{"n_layer": 11, "head_dim": 32, "norm_place": "pre", "init": "normal", "grad_clip": 2.0, "seq_len": 768}
Each number is 128 + 32 x the weight over the matrix's rms, rounded and kept within 0 to 255. Layers, rows and columns count from 0.

# layer 6 attention query, 64x64, rms 0.177, rows 0-31, columns 0-63
[[127 148 190 105  97 147 147 136 131 118 104 106 135  87 247  53 160 162 175 123 105 104 185 118  96  83 134 113 122 159  76 142 147 180 132  95 113 108 138  49 179 160 182 125 132  39 141  16 161 137 145 130 166 162 101 113 139 131 116 160 146 115 101 120]
 [131 152 108 127 125 143 128 120 118 162  67 165 148 134 155 115 106 195 161 165 131  99 156 151 121 156 149 161 109 111 129  78 150 135 114 107 171 105 109  75  64 112 145  97 150 110 100  75 165 131 128 169 107 131 122 169 139 139 102 187 145 111 116  68]
 [ 84 125 106 121 173  99  83  86 113 135 155 153 150 185  80 100  93 181 100 124 149 159  94 114 155  77  87 135 141 131 182  93 168  97  49 173 135  54 127 109 164 158 127  55 159 126 157 154 125  92 153 140 141  60 122  70 157 212 170 103  94 132 159 149]
 [120 141 138 123  74 103  68  91 148 129 161 176 128 130 156 175 168 131 133 163 148 101 136 129 167 163  78 142 156 118 163  90 138 122 157 105  76 148 158 140 160 129 124  64 150  88 127  73 129 111 179 118 126 113  90 126 145 143 165 143 136  91 135 102]
 [129 124 213 174 104 147 103 105 121  88 130  90 158 154 142 165 115 113  71 104 124 147 173 139 163 165 115 147 121 213 131 105  87 159 123 128  74 143 148 141 111 122 149 116  88 113  94 151 150 142 118 134 125 107 101  84 189 116 142  61 189 117  75  77]
 [144  68 148 140 102 118 188 151 139  91 140 168 111 149 128  89 124 108 129 134 111 127 117 142 128 175 218 118 124 139 114 130 142 110 125  88 112 149 122 143 104 145 170 136 167  79 130 120  90  98  98 117 133 146 119 174  88  78 133 162 103 188  89 107]
 [151  84 146 161 119 135 113 120 132 165 109 123 180 207 110  96 121  66 119 136 139  83 165 127 167  99 121 122  43  55 122 131 135 124 170 130  71 129 146 170 166 142 163  92 120 165  96 128 131  94 142  92 215 108 138 111 125 139 134 151  99 112 161 148]
 [128 160 154 103 150 126 133 125 182  79  79  68 117 158 156 105 168  72 151 181  89  91 170 146  82 104 163 113 140 172  87 214 119 142 190  86 140 144  83  91 105 173 165 124 158 115 113  88 154 122 123  95 126  96  76  97 101 128 155 154 162 125  68 150]
 [118 126 161 131 109 117 152 173 156 122 103 138 153  68 100  84 141 130 131 124 140 120 150 130 124 159 107 105 101 109 146  81 152 123 189 137 116 109 104 162 159 142 122 171 154 171 144 136 124 106 110 110 128 121 118 110 159 132 182  74 116 119 171 115]
 [127  97 148 145 168 108 133 114  60 114 154 121 103 100 132 152 138 142 157 145 114 155 152 152 135  96 109 153 123 159 108  93 136 113 132 148 145 124 153 122 111 109 142 100  65  98 165 113 112 130  35 134 142 138 158  98 124 166 154 106 116 143 167 196]
 [144 138 134 116  76 160 155 102 119 102 157 116 119 146  89 117 138 150 118 107 170 151 165 132 148 163 117  86 155 147 125 138 115  74 105 157 158 137 141 189 126 121  95 171 148  91 128 130 158 123  70 115 122 138 112 106 134  98 116 130 107  81 107 142]
 [149 149  96  94 158  95 213 162 149 111 194 121 136 117 119 127 153 157 130  86  98 130 181 150 137 126 125 161 179 114 114 120  96 150 137 184 126 147  94 155  75 123  91 169 106  95 159 119 111 171  90 135 111 159  91 142  86 125 150 161 152  90   0  89]
 [107 181 150 170  82 167  74 144  82 128  78  96 138  89 132  98 110 144 150 162 132 118 149 154 107  85 142 144  94 102 136 129 102  86 144 148  78 161 145 121 141 155 123  79 189 153 119 133  83 126 115 118 190 119 123  51 129 185 149 127  93 138 152 175]
 [111  74 133 148 134  92 190 165 123 131 101 106  78 140 129 133 148 121 233 142 143 167 128 200 107  91 184  97 110 133  90 123 130  91 176 159  94 140 201 125  84 151 172 166 117 147 130  90  83 102 131  86 145 100 105 113 110 110 117 159  87 114 111 121]
 [159 132 144  72  83 108  84  48 104 187 128 107 153 114 145 152 100 171 128 128 145 137 138 148 126 124 130 150 153 139  99 110 144 128 126 151 157 158  97  73  66 216 146 154 121 113 108 122 172  82 117 199 102 131 108 161 131 162 111 127 127 100 129 133]
 [126 143 114 138  80 146 103 163 128 137 135 145 103 148  90 108 117 171  92 141 120 105 134 169 102 136 156 140 183 166 129  99 137  91  88 105 126 119 134 149 122 119 120 115 105 111 162 138  84 167 158 137 145 145 119 104 103 113 134 128  83 166 136 153]
 [145 101 138  85 119 123 117 128 119 111  92  88 168 100 189 129 117 116 116 158 155 142 173 116 139 157 118  76  97 182 123 127 133 132 145  89 125 180  92 100 117 195 216  67 137 100 147  92 130 101 158 126 142 128 109 121 200 122 149 204 164 122 136  82]
 [156 122 105 122 128 142 178 131 104 179 126 134  76 102 191 115 112 145 166 174 138  94 127 159 149 124 110  83 129  98  91 126 194 137 109 141  94 171 152  86 147 137 157 110 158 134 125 185 155 142  72 115 104  89  92 115 144 103 130 127 122 144 126 112]
 [137 135 150 109 114 162 178 132 170 142  86 139  90 153  97 154 117 157  79 150  94 105 101 168 131  82 121 110 120 112 148 180 158 170 154 121 120 128 125 148 144  96  89 167 125 121 159  71 126 158  80  98  76 167  87 118 147  91 118 120 125  80 163 161]
 [137 168 193 102  51 145 144 135 154 114 159  98 120 153 133 119 190 130 178 102 190 119 140 119  76 123 143 152 117 111 142 150 114 156 167 127 122 162 111 135 121 109 174  76  88 129  83 115 121  90 126  65 191 149 103 165 148  93 130  99 128  97 113 120]
 [102 214 138 102 125 111  96 105 127 195 123  96 104 125 125  93  93 130 130 186 217 120 159 131 114  93  94  88 104 144 121  90 125 122  62 179 178  89 114  60 152 134 140  79  97 130  85  92 196 125 182 162 118 135 165 112 152 176 159  94 177 117 120 150]
 [167 170 100 151 201 166 106  99 147 150 128 117  46 118  95 155 139 131 128 103  83  87  97 144 146 169 112  93 120  79 143 162  91  86 104 161 135  80 169 175 164 119  89 116  94 111  95 144  92 139 122 163 135 109 177 148 115 150 163 101 141 124 166 147]
 [115 105 140 106 133 162 124 132 188  40 134 103 192 181 196 132 176  73  80 150 135 148  91 125 146 142 152  98 113 102  71 154 153 148 125 157  94 131 198 154 112 148 143 122  56 109 135 103  76  78 140  98 183 181 119  75 127 141  94 150 128 120 135 149]
 [106 126  71 132 130 161 136 130 162 148 148 128 135 193 134 154 126  95  83 120 117 174 116 119 133 104 158 175 130 158 118 117 149 149 207 134 123 146 146 159 157  99 172 129 110  74 115 149  79 128 111 112 104 120 164 142 120 112 112 140 107 109  94  93]
 [ 69 133 115 146 170 143 125 114 144 159 130 127 149 174  58 151  85 110 156  92 154 156 124 142 147 161 122 131 169 111 133 123 151 165  89 128 110 155 120 124 152 170  79 109  99 113 125 123 137 136 173  90 104 138 137  66  54 142 125 108 133 146 201 105]
 [174 170 110  96 129 149 159 158 160 122  79 112 132 151 155 167 111 124 197 120 118 138 112 137 122 102  81 175 141 152 130 107 148  87  95  94 108  86  92 123  88 134  98 164 196 126 158 141 111 147  57 186 130  77 117 131 128 115  86  92 142 167 111 134]
 [141 140 207 103  85 142 128  89 111  54 175 102 192 111 149  77 142 155 157 166 164 113 182  99 114 124  94  85  83 132  90 168 168 170 143 157  98 117 139 126 124 137 167 136 150 122 100  81 162 102 159 189 150  98  59 138 158  84 104 185 187 102 121 105]
 [151 181 135  96 144 107 128  89 125 192  95 111 167 110 126 144 101 171 213 123 136 131 100 101 111 169 111 192 134 153 137  91 148  76 109  61 116  80 141 103 115  76  75 141 118 106 150 190 120 195 157 123  98 163 124 151 122 159 145 124 139 171  92 153]
 [109 119 171 115 134  94  69 110 139 120 132 130 125 156 159 131 161 169 107 135 187 131 172 108  58 160 113 111  99 102 133 128 193 175  94 154 117 142 125 141 143 114 138 135 158  94 140  78 161  85 158  84 109 102 130 115 175  85 128  83 163 115 170 148]
 [130  52 153 149  76 174  94 132 145  80 159 132  97 111 154  83  99 166 125 161 118  88 112 182 158 123  70 119 118 146 104  94 108 181 214 108  99 126 121 187 121 101 170 137 160 168 153 128 107 130  95 104 123 155 120 145 122 106 102 120 198 117 103 152]
 [ 71  78  93 128 175 134 117 140 209 136 105  37 101  98 131 167 100 103 141  94 131 133 167 115 121 173 130 114 106 123 108 135 117 146 128 156 170 142 116 108 124 124 123 141 105 141 143 149 122 165 139 180 107 146 111 144 172 168 141 112  81 112 116 196]
 [130 142 144 136  90 128 102 119 127 149 103  87 138 138 136  84 161  86 153 104 174 117  90 117 140 141 117 121 111 113 184 173 134 181 167 156 145 128 135 105 135 143 118 118 100 100 127 118 149 141 155 131 169 123  92 108 170  88 112  93 117 130 146 141]]
# layer 6 attention key, 64x64, rms 0.174, rows 0-31, columns 0-63
[[160  64 165 131 101 152 188 166 161  84 180 123  95  89 118 133  70 115  95 159 105 136 110 141  79 146 165  77 129 147 127 126 182  84 160 103 154 201 136 185 136 129 200 141 107 108 121 134  72  76 118 141 100 157 129 163 122  30  92 147 109 153  78 170]
 [ 94 136 248 160  85 115 173 130 137 120 115 105  89 110 166 140 124 155  76 154 124 134 139 195 109 155 182  83 137 165 104 105 140  96 123  27  78 119 152  78 150 151 167 151 135 106 139 126 106 102 133 127  61 114 119 185 179  98  83  92 111 165  99 110]
 [103 183 143 129 156  87 111 110 128 150 129  91 170 134 157 145 171 123 157 135 107  77 191 111 107  93 151 118 115 104 132 148 173 104 138  86 126 132  59  51  95 155 157  71  92 156 156 114 192  86 177 114 171 177 123  63  95 150 110 105 195 193  86 130]
 [ 96 135 161 129 140 140 124 148 124  86 178  93 155 195 114 154  95 154 130 110 146 139 133 149  99 149 145 149 127 141  95 135 131 145  88  72  89 165 105 133 131  33 140 164 127 108 171 166 142 109 118 131 139 157 112 145 124 111 128 173 137  89  88 142]
 [144 138  86 109 168  79 161 161 180 109 117 164 181 135 101 166 117  91 146 120 144 113 122 185 141 152 161 150 112 134  64  96 138 136 165 106  75 123 142 160  89 120 144 145 119  65 130  89 122 170 143 127 157 169 134 131 162  98  56 139 161  49 120 183]
 [109  85 130 136 136 144 149 156 166 176 152 157 117 116 138 134 134 154  95 117  85 125  83 105 159 122 128  88 114  56 172 114 124  73 156 162 126 153 169 158 112 163  81 164 115 139 178 172 117 141 145 101  52 147 161 147 170 140  89 144  98 120 142 106]
 [ 92 157  70 109 140 122  86 105 155 104 153 139  82 113 146 174 148  73 124 102 105 174 166  94 143 166 142 133 145  89 111 131 132  78 145  45 143 107 133 176 126 175  54  50  98 128 179 162 162 113 183 140 187 192  70 116 103 136 143 176  69  89 181 141]
 [152  58  79  80  64 134 168 154  85  95 108  98 108 134 151 148 192  67 149  97 140 162 177 162 124 171 161  61  93 133 107 145 116 157 223 132 108 196 171 147  90 101 186 185  99 137 155 124 146  63 101 121 173 175 123 152 108  64 150 143 104 139 101 107]
 [120 119  94 126 152 157 120 122 124 109 149 103 131 136 146  94 148  73 130 127  73 129 110 103 148 182 107 189  56 108  94 130 156 106 106 153 167 153 123 155 158 109  90 127 117 166  98 143 116 162 133 131 128 161 165 124 157 102 138 129 147 144 149 136]
 [160 135 118 133 133 133  97 145 117 139 126  90 112 137  65 103 103  89 130 119  78  83  94 180 114  99 133 148 141  98 132 142 127 136 181 163 119  53 127 127 162 145 143 103 141 196 103 156 164  88 141 137 167 138 125 107 166 163 138 121 115 141 159 159]
 [135 135 118 177 133 114 147  95 141 184 103 169 130 118  39 172  88 125 134 127 130 108  98 121 137 153 113 145  84 111 142 135 103  83 120 167 122 159 174 139  90 132 103 140 118 182 118 160 153 123 110 117 125 125 113 136 125 144 158  81 171 100 128 113]
 [112  67 147 140 114 120 135 136 110 159  80 123  56 121 114 128 112 162 114 218 138 104 129 152 115  86  71 135 118 172 107 132  92 145 184 172 116 133 220 132 119  95 129 168 123 187 101 115 113 139 111 108  79 171 190 127  83 104  86 116 164 106 134 189]
 [115 146  97  88 159 137  96 128 189 101 138 123 124 146 152  97 107  98 167 104  97 132 179 103  79 157 192 115  84 126 112 161 137 131 130  78 166 121 154  90 108 186  96 147 100 122 120 130 143 107 187 139 141  96 103 110 148 123  97 116 118 177 110 138]
 [ 99 113  98 130 158 153 127 206 153 119 128 128  97  75  84 142 147  84  93  56  96 130  92 128 145 134 118  60 102 121 136 163  81 142 150 135 152 113 121 138 153 155  90 134 136 149 110 238 138 141  82 101 138 126 182 121 124 175 151  68  80 175 168 171]
 [124 172 182 136  89 156 136 118 114 122 114 103 113 152 112 147 132 123  94 110 152 103 147 190 134  76 124  86 131 106  78 159 190 179 113 103 125 128 125 139  74 149 173 118 173 152 117  99  91 149 160 110  59 127 106 145 158 127  87 117 134 185 118  81]
 [129 163 122 128 118 135 135  98 183 115  96 132 162 129 157 142  81 143 158 158 101 137 129  71 135 110  78 189 140  95 172 162 141 155 120 130 123 143 122  70 102 147  98 167 113 107 158 140 163 114 124  67 172 140 120 107 105 125 125 101 146 129 119 110]
 [196  78 149 176 149 119 121 165 115 125 151  64 113 167 146 163 140  75 135  95 130 158 160 170 131 138 183 125 133  92 132 108 167  67 122 121  74 152 131 170 109 111 145 159 141  88 149 147 120 184 136 115 110 120  96 159  96  97  76 118 115 138  98 139]
 [147 124 130 180 180 129 139 141 123 103  82  62 139 127 107 163 162 107 125  92  71  83 146 102  92 138 132  80 113 120 140 133 150 115 127 119 172 151 165 117  75 129 158 101 159 140 128 153 101 124 165 178  88 154  88 163 129 139 135 135  97  89 132 163]
 [161 148 114 156 113 122 175  78 112 111  98 109 136 140  68 173 134 126 108 107 122 100 153 135 126 183  91 141 135  88 163 125  69 122 102 130 149 131 108 199 151 106  93 179 100 121 132 114  82 110  95 141 148 120 118 118 142  90 131 122 142 178 139 171]
 [110  64  72 146 117 149 127 195 187  75 157 176 125 125  73 135 149 132  95 104  72 153 150 160 132 120 132 143 161 138  83 149 126 135 150  92 154 148 107 181 120 129 137 172 122 159 168 116 167 134 101 160 180 156  80 125 105  80 111 162 113  92 152  74]
 [150 179 202 113  71 118 165 103 162 132 140 113  98 158 145 136 164  94 163 124 112 121 120 136 112  50 152 130 125 205  74 145 177 149 155  65 101 182 110 130 128 158 200 116 149 101 111 117 155 132  66 164 178 144  20 103 119  63 131 147 145 128 121 140]
 [100 145 122  88 125 128  92 116 100 129 104 142 165  95 102 105 129  95 164 135 173 144 146 129  92  87 102 132 133 128  92  78 108 138 112 179 191 135 129  93 166 135 101 108 124 125 154 174 216  90 138 128 154 104  83 121 141 169 150 127 120 108 130 183]
 [196  65  63 124 163  96 160 169 144 141 120 183 110 116 146 160 157 144 133 129 141 173 118 120 150 119 112  84 135  68 148 124  99 156 164 125 149 120 109 216 168  72  76 107  99 151  97 160 122  83 163  98  73 164  99 122  54 146 147 148  78  78 140 123]
 [130  85 142 134 109 141 144 126 134 100 139 163 158 150 143 146 136  86 127 111 159 161 168 115 132 133 125 119 211  96 145 136  78 106 114 141  94 137 138 149  80  77 104 114 116 134 147 132 110 115 111 123 116 159 178  83 148 163 128  81 137  92 114 158]
 [ 95 178  66 103 146 106 136 148 150  99 131  74 207 140 176 148 169 141 123 158 135 189 170 114  97  90 110 116 140 146 108 121 111 175 154 145 112 115 130 155 151 134 106  99 103  84  77 142 147 104 108  77 144 136 123 124 119 138 139 108 152 120 112  72]
 [113 109 113 157 114 130 132 121  79 115  40 121 139 113 155  88 158 175  77 182 134 103  89 188 137 162 167 116 124 162  95 140 132 101 130 158 157 172  81  95 112 102 140 158 149 124 107 155  96  93 180 148 154 125 138 141 171 187 106 106 143 143  84 116]
 [158 108  98 152 126 123 117  83 137 170 157 169  94 143  92 178 140 120 111 170  91 114 101 144 113 155 216  93 103 125  51 101 160 133 143  77 155 153  92 178 113 137 194 156 127 136 144 124 107 112 102  90  82 184 106 172  94  90  69 152  96  95 175 109]
 [129 151 229 153  59 156  91 152 132  65 119 131 134 110 155  34 138 155 109 161 150  85 112 171 100 138 106 182 105 169 167 162 105 136 132 165 158 105  80  85 165 159 161 137 182 123 105  87 121 112 127  77 111 119 145 150 120 167 106 133 119  49  73  96]
 [133 126 152  96 146 103 138  99 112 109 171 122 171 123 100 190 127 140 104 181 104 134 112 131 114 163 164 114  88 120 134 150 120 132 134  76  95 114  98 194 117  83 181 138 123 139 152 151 155 182 103 161 135 127  62  91 132  78 113 180 131 104 152  81]
 [111 140 104 171 147  95 162 111 135 109  82 147 135 173  63 129 105  89  93 109 128 114 117 109 167 138 172 214 106 106 108 127 132 114  91 141 167 100 157 162 108  91  74 173 118 102  98 172 151 140  99 141 103 115 190 117 127 124  84 172  75 130 185 180]
 [177 131 130 121  57 143 107 127  71 160 121 103 136 121 135 139 113  97 155 127 131 125 132 193 140 116 115 107 120 149 170 108 136 144  80 166 133 165 135  63 128 144 135  80 142 125  56 156 157 185 142 136 126 155 114  59 105  82 112 167 111 126 127 147]
 [167 139 107 100 147 163 161 149 117 111 133 147 169 111  88 120 172 139 180 123  81  88 174 114 127 148  83 133 150 131 115 113 145 135  82 104 116 131 102 163 104 142 134 124 106  89 113 148 150 104 155 150 172 116 140 107 123 125 162 156 110 119 116  94]]
# layer 6 attention value, 64x64, rms 0.183, rows 0-20, columns 0-63
[[136 146 118 174  90 132  84  76  78 141 166  96 122 118  88 102 122 170 151 172  93 148 133 105 124 162 164 133 148 129 122 146 125 127 139 144 104 114 104  83 138 141 101 121 126  85 171 167 130  66 135 140  98 160 138 189 109 121 153 121 121 113 147 112]
 [128 139 109  86 125 189 134 103  92 175 129  88 114 113 129 120 122  87 149 119 101  63 120 122  98 105 107 148 154  98 140 109  85 123 104 139 135 149  99 179 118 132 190 100 154 111 162 123 154  61  95 174 164  69 155 208 190 137  99 169 141  89 161 170]
 [153 106 151  95 127 121 169 124 130 126 115 100 163 121  96 151 111 120 139 112 200 116 174 158  94 107 204 191 126  93 162 124  95 145  93 105 140 143 113 145 144  67 131 126 128 181 132 143 133  64 121  99 124 129  64 127 126 127 182  88 112 136 107 117]
 [176 190  80 123 209 139 177 115 127 102 136  90 104 128  84  94 100 112 124 152 130  60 159 104 125 125 115 159 133 116 118  91 127 169  98 198 144  72 128  86 145  86 108 105 134  99 150  78 127 174 100 203 137 122 127 172 138 137 143 143 147 121 169 141]
 [ 89 155  71  68 137  61 130 174 105  66 116 103 101 146 146 144 100 114 133 130  58 148 147 129 120 139  98 122 149 115 135 121 110 176 118 137  84 158 240 143 113 188 137 164 130 129  78  89 137 129 168 125 138 105 157 197 104 133 153 118 102 115 204 157]
 [170 183 128 116 141 115 135 105 124 121 114 154 109 103 125  99 139 157 170  41 121 101 160  76 148 152 123 108 114 155 104 127 149 156 106  93 137 155 112 116 148 124  92 142 198 116 196 119  71 111 178 121  95  89 120 122 160 149 120 180 142 163 101 122]
 [119  58 153 106 135  64 123 118 102 141 126 110 149 127 135 145 107 104  96  94 144  87 153 122 143 147 131 102 146 157 121 112 120 165 156  60 175  60 172 119 166 116 124 165 118 152 126 155 146 157 145  75 139 100 141 113 103 107 157 144 214 195 131 137]
 [119 142  97  90 127  83 119 144 110 148  92  84 133 141 124 123  84 108 156 153 150  84  99 101 142  95  98 168 193  89 125 136 203 100 118  88 171 114 109 115 191 127 132 143 158 167 161 111 156 135 121 144 136  98 162 123 106 182 140 144 140 136 117 166]
 [161  46 127 167 130 107 115  77 112 148 174 152 104 107 116 116  96  96 145 151 141 146 152 149 148 146  98 154 140 106 166 112 103 169 136 160 160 101 184 138 124 108 108 107 158 154 136 107 117 125 158 138 109 125  99 151 105 151 129  99 140 117 136 100]
 [ 72 104 143 140 115 153 100 175 181 138 111 133 101 128 149 188 105 108 103 148  78 177  99 149 161 129 148 140  98 180 101 135 119 153  56 164  92 137 169 116 126 149 109 136  87 115  79 147 121 142 125  56 139 122 197 164  78 180 120  94 156  99 142 163]
 [106  88  97  68 122 232  99 133 147  90 123 107  83 124 162 135 135 103 133 158 140 121 173  77 161 148 150 168 139 135 105  57 191 120 155 106 130 106 121 126 120 133 147 164 110 116  84 107 114 110 156 136 125 169 146 145 130 150 106 153  73 124 146 103]
 [110 138 106 173  84 104 112 143 185  69 115 162 121 159 140 146 186  78  97 129 194 134 134 134 108 111 180 138 150 134 120 109 144  94 160 118  89 162 144 100 100 142  72 167  98 164  85 125 121 161 158 150 102 126 118  90 138 169 177 103 105 119 118  91]
 [117 165 156 143 135 139  79 228 127 115 107 205 110 121 131 147 124  81 150 181 132 160  85 147  84 184  98 144 131 132 111 138 125 132 158 110 145 112 146 125 140 118  92 157  57 142 115 138  90 139 128  76 134 125 187  80 130 101 138 147  92 102  62 115]
 [190  97 136 113 137 189 140 176 111 133 158 108  88 116 135 127 126 111  94 148 149 110 172 133  99  85 126 145 149 124 110 147  95 158  46 144 130 140 134 141  93 157 150 114 101  90 122 178  97 139 111 108 126 136 130 141 122 135 173 100 146 171  86 128]
 [ 70 106 132 135 121 159 105 112  56 106 155 165 161 113 142  62 158 131 113 122 158 135 160 134 108 141 136 122 147 111 223  89 123  97 126 134 132  79 106  84 105  92  78  94 189 122 146 181 225 124 139 227 102 136 147 125 120  95 100 115 145  97 170 120]
 [154 115 154 144  81 133 136  87  67 155  49 124 120 123 108 141 180 133 128 154 103 176  92 120 143 171 116  93 140 199 111 107  78 166 154 145 143 165  96 119 143 114 147 132 135 156  94 174 108 160 112 147 151 149  67 151 100 122 151 134 176 107  74  87]
 [ 60 130 121 101  57 125 152 135 176 104  70 128  68 165 148 146 126  64 147 146 103 146 144 122 163 117 133 145 163 197 112 134  63 146 100 139 150 130 126 175  99 185 101 163  73  89 132 144 104 174 134  97 145 112  97 186  95 141  95 173 101  95 132 154]
 [ 84  70 157 151 117 141 152 120 162 109 141 158 176 134 165 135 146 137 151 125 105 114  55 123 156 114 140  61 193 159 146 125  65 175 144  93 116 114 174 145  73 115 131 107 127 125  84 144 150 138 164  91 107 149 152 154 156 152  63 162  58  86 162 122]
 [107  85 112 152 123 145 120  87 144 188 100 114 198 152 131 166 102 234 157  80 118  64  90  99 114 147  73  93 134 138  79 100 140 158 137 107 124 139 132 119 159 171  84 174  97  99 101 119 130 141 141 149 203  75 107 137 106 177 154 124 111 141 167 151]
 [131 118 206 174 120  98 152 139 101 132 145  75 118 152 130 188  62 145 145 122 137 101 138 137 174 106 100  98 161 149 112 112 187 147 165 138 104 126  90 144 168 102 115 134 110  70 129 143 140 166 171 127 146  73 118 112  73 152 156 131 118  77  93 177]
 [224  93 149 108  84 133 114  94 152 142 120  86 117 115  81 110  84 127 122  65 106 110 136 201 108 155 173 170 113  60 129 141 176 126 138 150 135 126  62 109 139 153 143  93 173 106  99 124  97  93 112 123 131 129 136 106 239  74 173 179 150 141 101 117]]
# layer 6 attention output (transposed), 64x64, rms 0.289, rows 0-19, columns 0-63
[[127 103 104 124 143 143 155 140 198 114 105 115 108 146 112 102 133 144 145 106 118 108 120 134 157 166 130 163  95 140 128 114  93  65 137 124 131 126 155 186 144 127 142 151 107 139 111 157  80 135  87 135 175 167  65  99  97 136 148  85 136 143  94 161]
 [ 66 124 201 129 112 116 142 161 174  73 111 120 155 115 135 118 128 121  60 136 142 137 138 106 129 123 102  83 108 132 169 173 129 139 181 201  65 105 151 139 163 107  85 129 185 152 169 158  67 126 137  98 120 135 146  51 135 146 148  60 149 113 149 107]
 [107 107 123  81 138  74 139 123 132 189 101 114 121 144 176 151  77 149 123 164  77 137  77  83 132 165 115  77 116 116 130  97 166 146 142 168 155 135 149 107 157 149 125  97 128 116 126 120 119 141 163 130  67 151 137 163 147 126 136 162  99 101 116 186]
 [116  56 171 130  98 147 102 122 133  73 114 112 167 122 144 157 138 128 100 102 124 168 137 138 148 176 112 142 101 144 133 125 154 109 155  81  73 147 139 195  98 137 177 166 113 116 205 166  61  94 139  90 124 151 104 114 161 141  57 100 136 136 132 138]
 [121 130 206 156 104 160  66  77 131  69 186 144 156 145 114 117  63 172 115 161 126 120 106 131 165 128  90 153 149 147 150 166 152  97 109  80  75  82  96 153 180 125 156 103 176 130  80 105 121 127 133 102 156 135 112 127 141  92 141 118 168 163 122  95]
 [ 96 111 121 150  77 104  75  83 130  95 108 148 180 125 121 138  90 108  70 121 177 160 115 120 193 143 130 155 170 116 103 103 121 159 135 135 138 192 140 169  87 139 100 138 120 131  87 164 166 134  96 156 161 159 150 132 105 129 124 111 146  89 105 133]
 [152 109 139 118 105 139 111 124 109 150 172 112  94 107 134 111 154 131 115 128 122 148 119  91 124 116 109 133 156 124 105 163 157 180 103 180 163 204  88 143 112  85 114 141  62 155  57 133 141 130 149 171 113 139 153 190 122 100 126  84  98 150 110 113]
 [119 124 140 157  86 167 126 127 136 154 182 108 150 157 141 136  88 143  45 116 113 107 130 143 180 194 129  85 129 116 144 131 102 128 155 147 104 154  92 195 150 101 138 188  86  81 129 149 121 139 129 124  81 116 147 148 107  76 105 168  85 116 145  84]
 [105 143 160  74 122 153 129 178 178 110 119  96 109 169 162 146 135 142 109 113 100 141 159 110  84 151 162 116 152 178  71 126 153 132 157  99  85 157 149 152 102  97 112 124  73 128 125 102 131 130 107 106 173 203  76 118  90  98 127 160 135 134  98 149]
 [145 186 137 108 129  89  99 120 153  91 194 168 107 136 111  68 144 154 106 119 155 102 115 150  80 144 107 104 123 133 132 129 174 122 151  76 139  96  79 110 146 111 193 130 137 100 176 102 146 136 138 159 137  74  94 138 138 111 196  80 147 160 135 122]
 [132 199 154 168  94  97 114  71  64 143 160 137 151 111 161  70 131 112 106 118 140 100 137 121 109 170  58 154 139 151 156  84 100  97 138 135  77 182 126 129 174 168  97 143 137 132 137 149 125 119  84  79 139 113 123 137 148 154 170 147 136 145 127 100]
 [150 125  54 113 151  93 126 107  85 172 157 146 154 147  91 101 128  94 175 111  79 117 179 168 156 132 129 159 140  96 118  96 121 131 144 115 135 115 150 103 128 161 178  83 168  92 123 101 164 117 134 133  97 112 129 171  84 127 136 205  97 166 136  96]
 [131 132  96 107 152 103 148  61 118 160 199 128 113 126 119 126 140 160 111  85 135  88 108 155 101 129 176 100 159 157  99 129 152  87  69 112 119 136  93 105 126 158 181 141 132  98 160 142 165 160 152 158  99 124 147 159  38 179 137 144 101 157 146  68]
 [ 87 113 141 121 150  74 150 132 121 102 145 109 145 160 134 134 142 126  86 101 150 130  92  97 112 185  94 143  83 148 107 123 155  90 140 122 151 131 117  84 156 117 146  65 106 161 156 134 150 114 161 178  89 140 131 164 172 135 152 109 117  97 176 135]
 [119 120 131 185 146 128 152 166 151 149  70  50 104 111 191 159 174  23 180 126  95 174 151 183 112  47 160 102 121 154  71 179  98 100 211  87  93 186 148 148 103 162 152 145 129 106 131 110  62 162  97 105 159 113  95  99 109 125 139 124  87 131  88 199]
 [145  85 116 101 163 140 136 127 175 160  90 140 114 125 132 120 141 100 112 117 101 119 130 116 137  77 136 130 152  84 204 168 127 133  75 123 146 129 114 112 142 122 113 107  59 149 136 176 173  80 138 148 116 134 129  87 116 149 130 124 101 206 115 182]
 [110 178 131 139 161 133  96 131 155 141 160 121 174 156  87  76 150 165  92 122  99 114 112 123 102 123 105 189 145 167 169 119 157 117 126  91 142 114 116 136 153 114 136  77 150 110 147  73 149 115 176  98 151  97 141 125 115 117 150  91 120 173  94  87]
 [156 218 118 112 102 148 104 116 102 187 102  80 155 134 126  87 119 108 135 129 135 158 198 103  97  95 125 165 114 164 157 166 133 100 135  93 158 102  70  88 100 147 164  97 128 126  84 138 154 123 120 131 208 113 101 114 102 120 134 109 158 140 132 138]
 [199 121 155 149  83 167 166 125 146 117 142 138 103 108  45  66 162 110 101 191 133 120 129  67 126 117 129 125 141  95 161 153 154 147 131 152 148 114 129 124 169  65 210 170 126 121 115 136 124  79 103 102 171 161 132 130  88  97  97 119 146 126 103 122]
 [160 113 117 109 107 136 157 172 152 148 143 165 142 114  87  63 171 142 111 118 110 182 118  63 132 178 125 114 160 161 150 134  97 150  74  74 124  78 144 139 131 125 144 125 146 128 101 115 117 141 157 110 146  90 162 189 125  81  92  96  96 149 163 120]]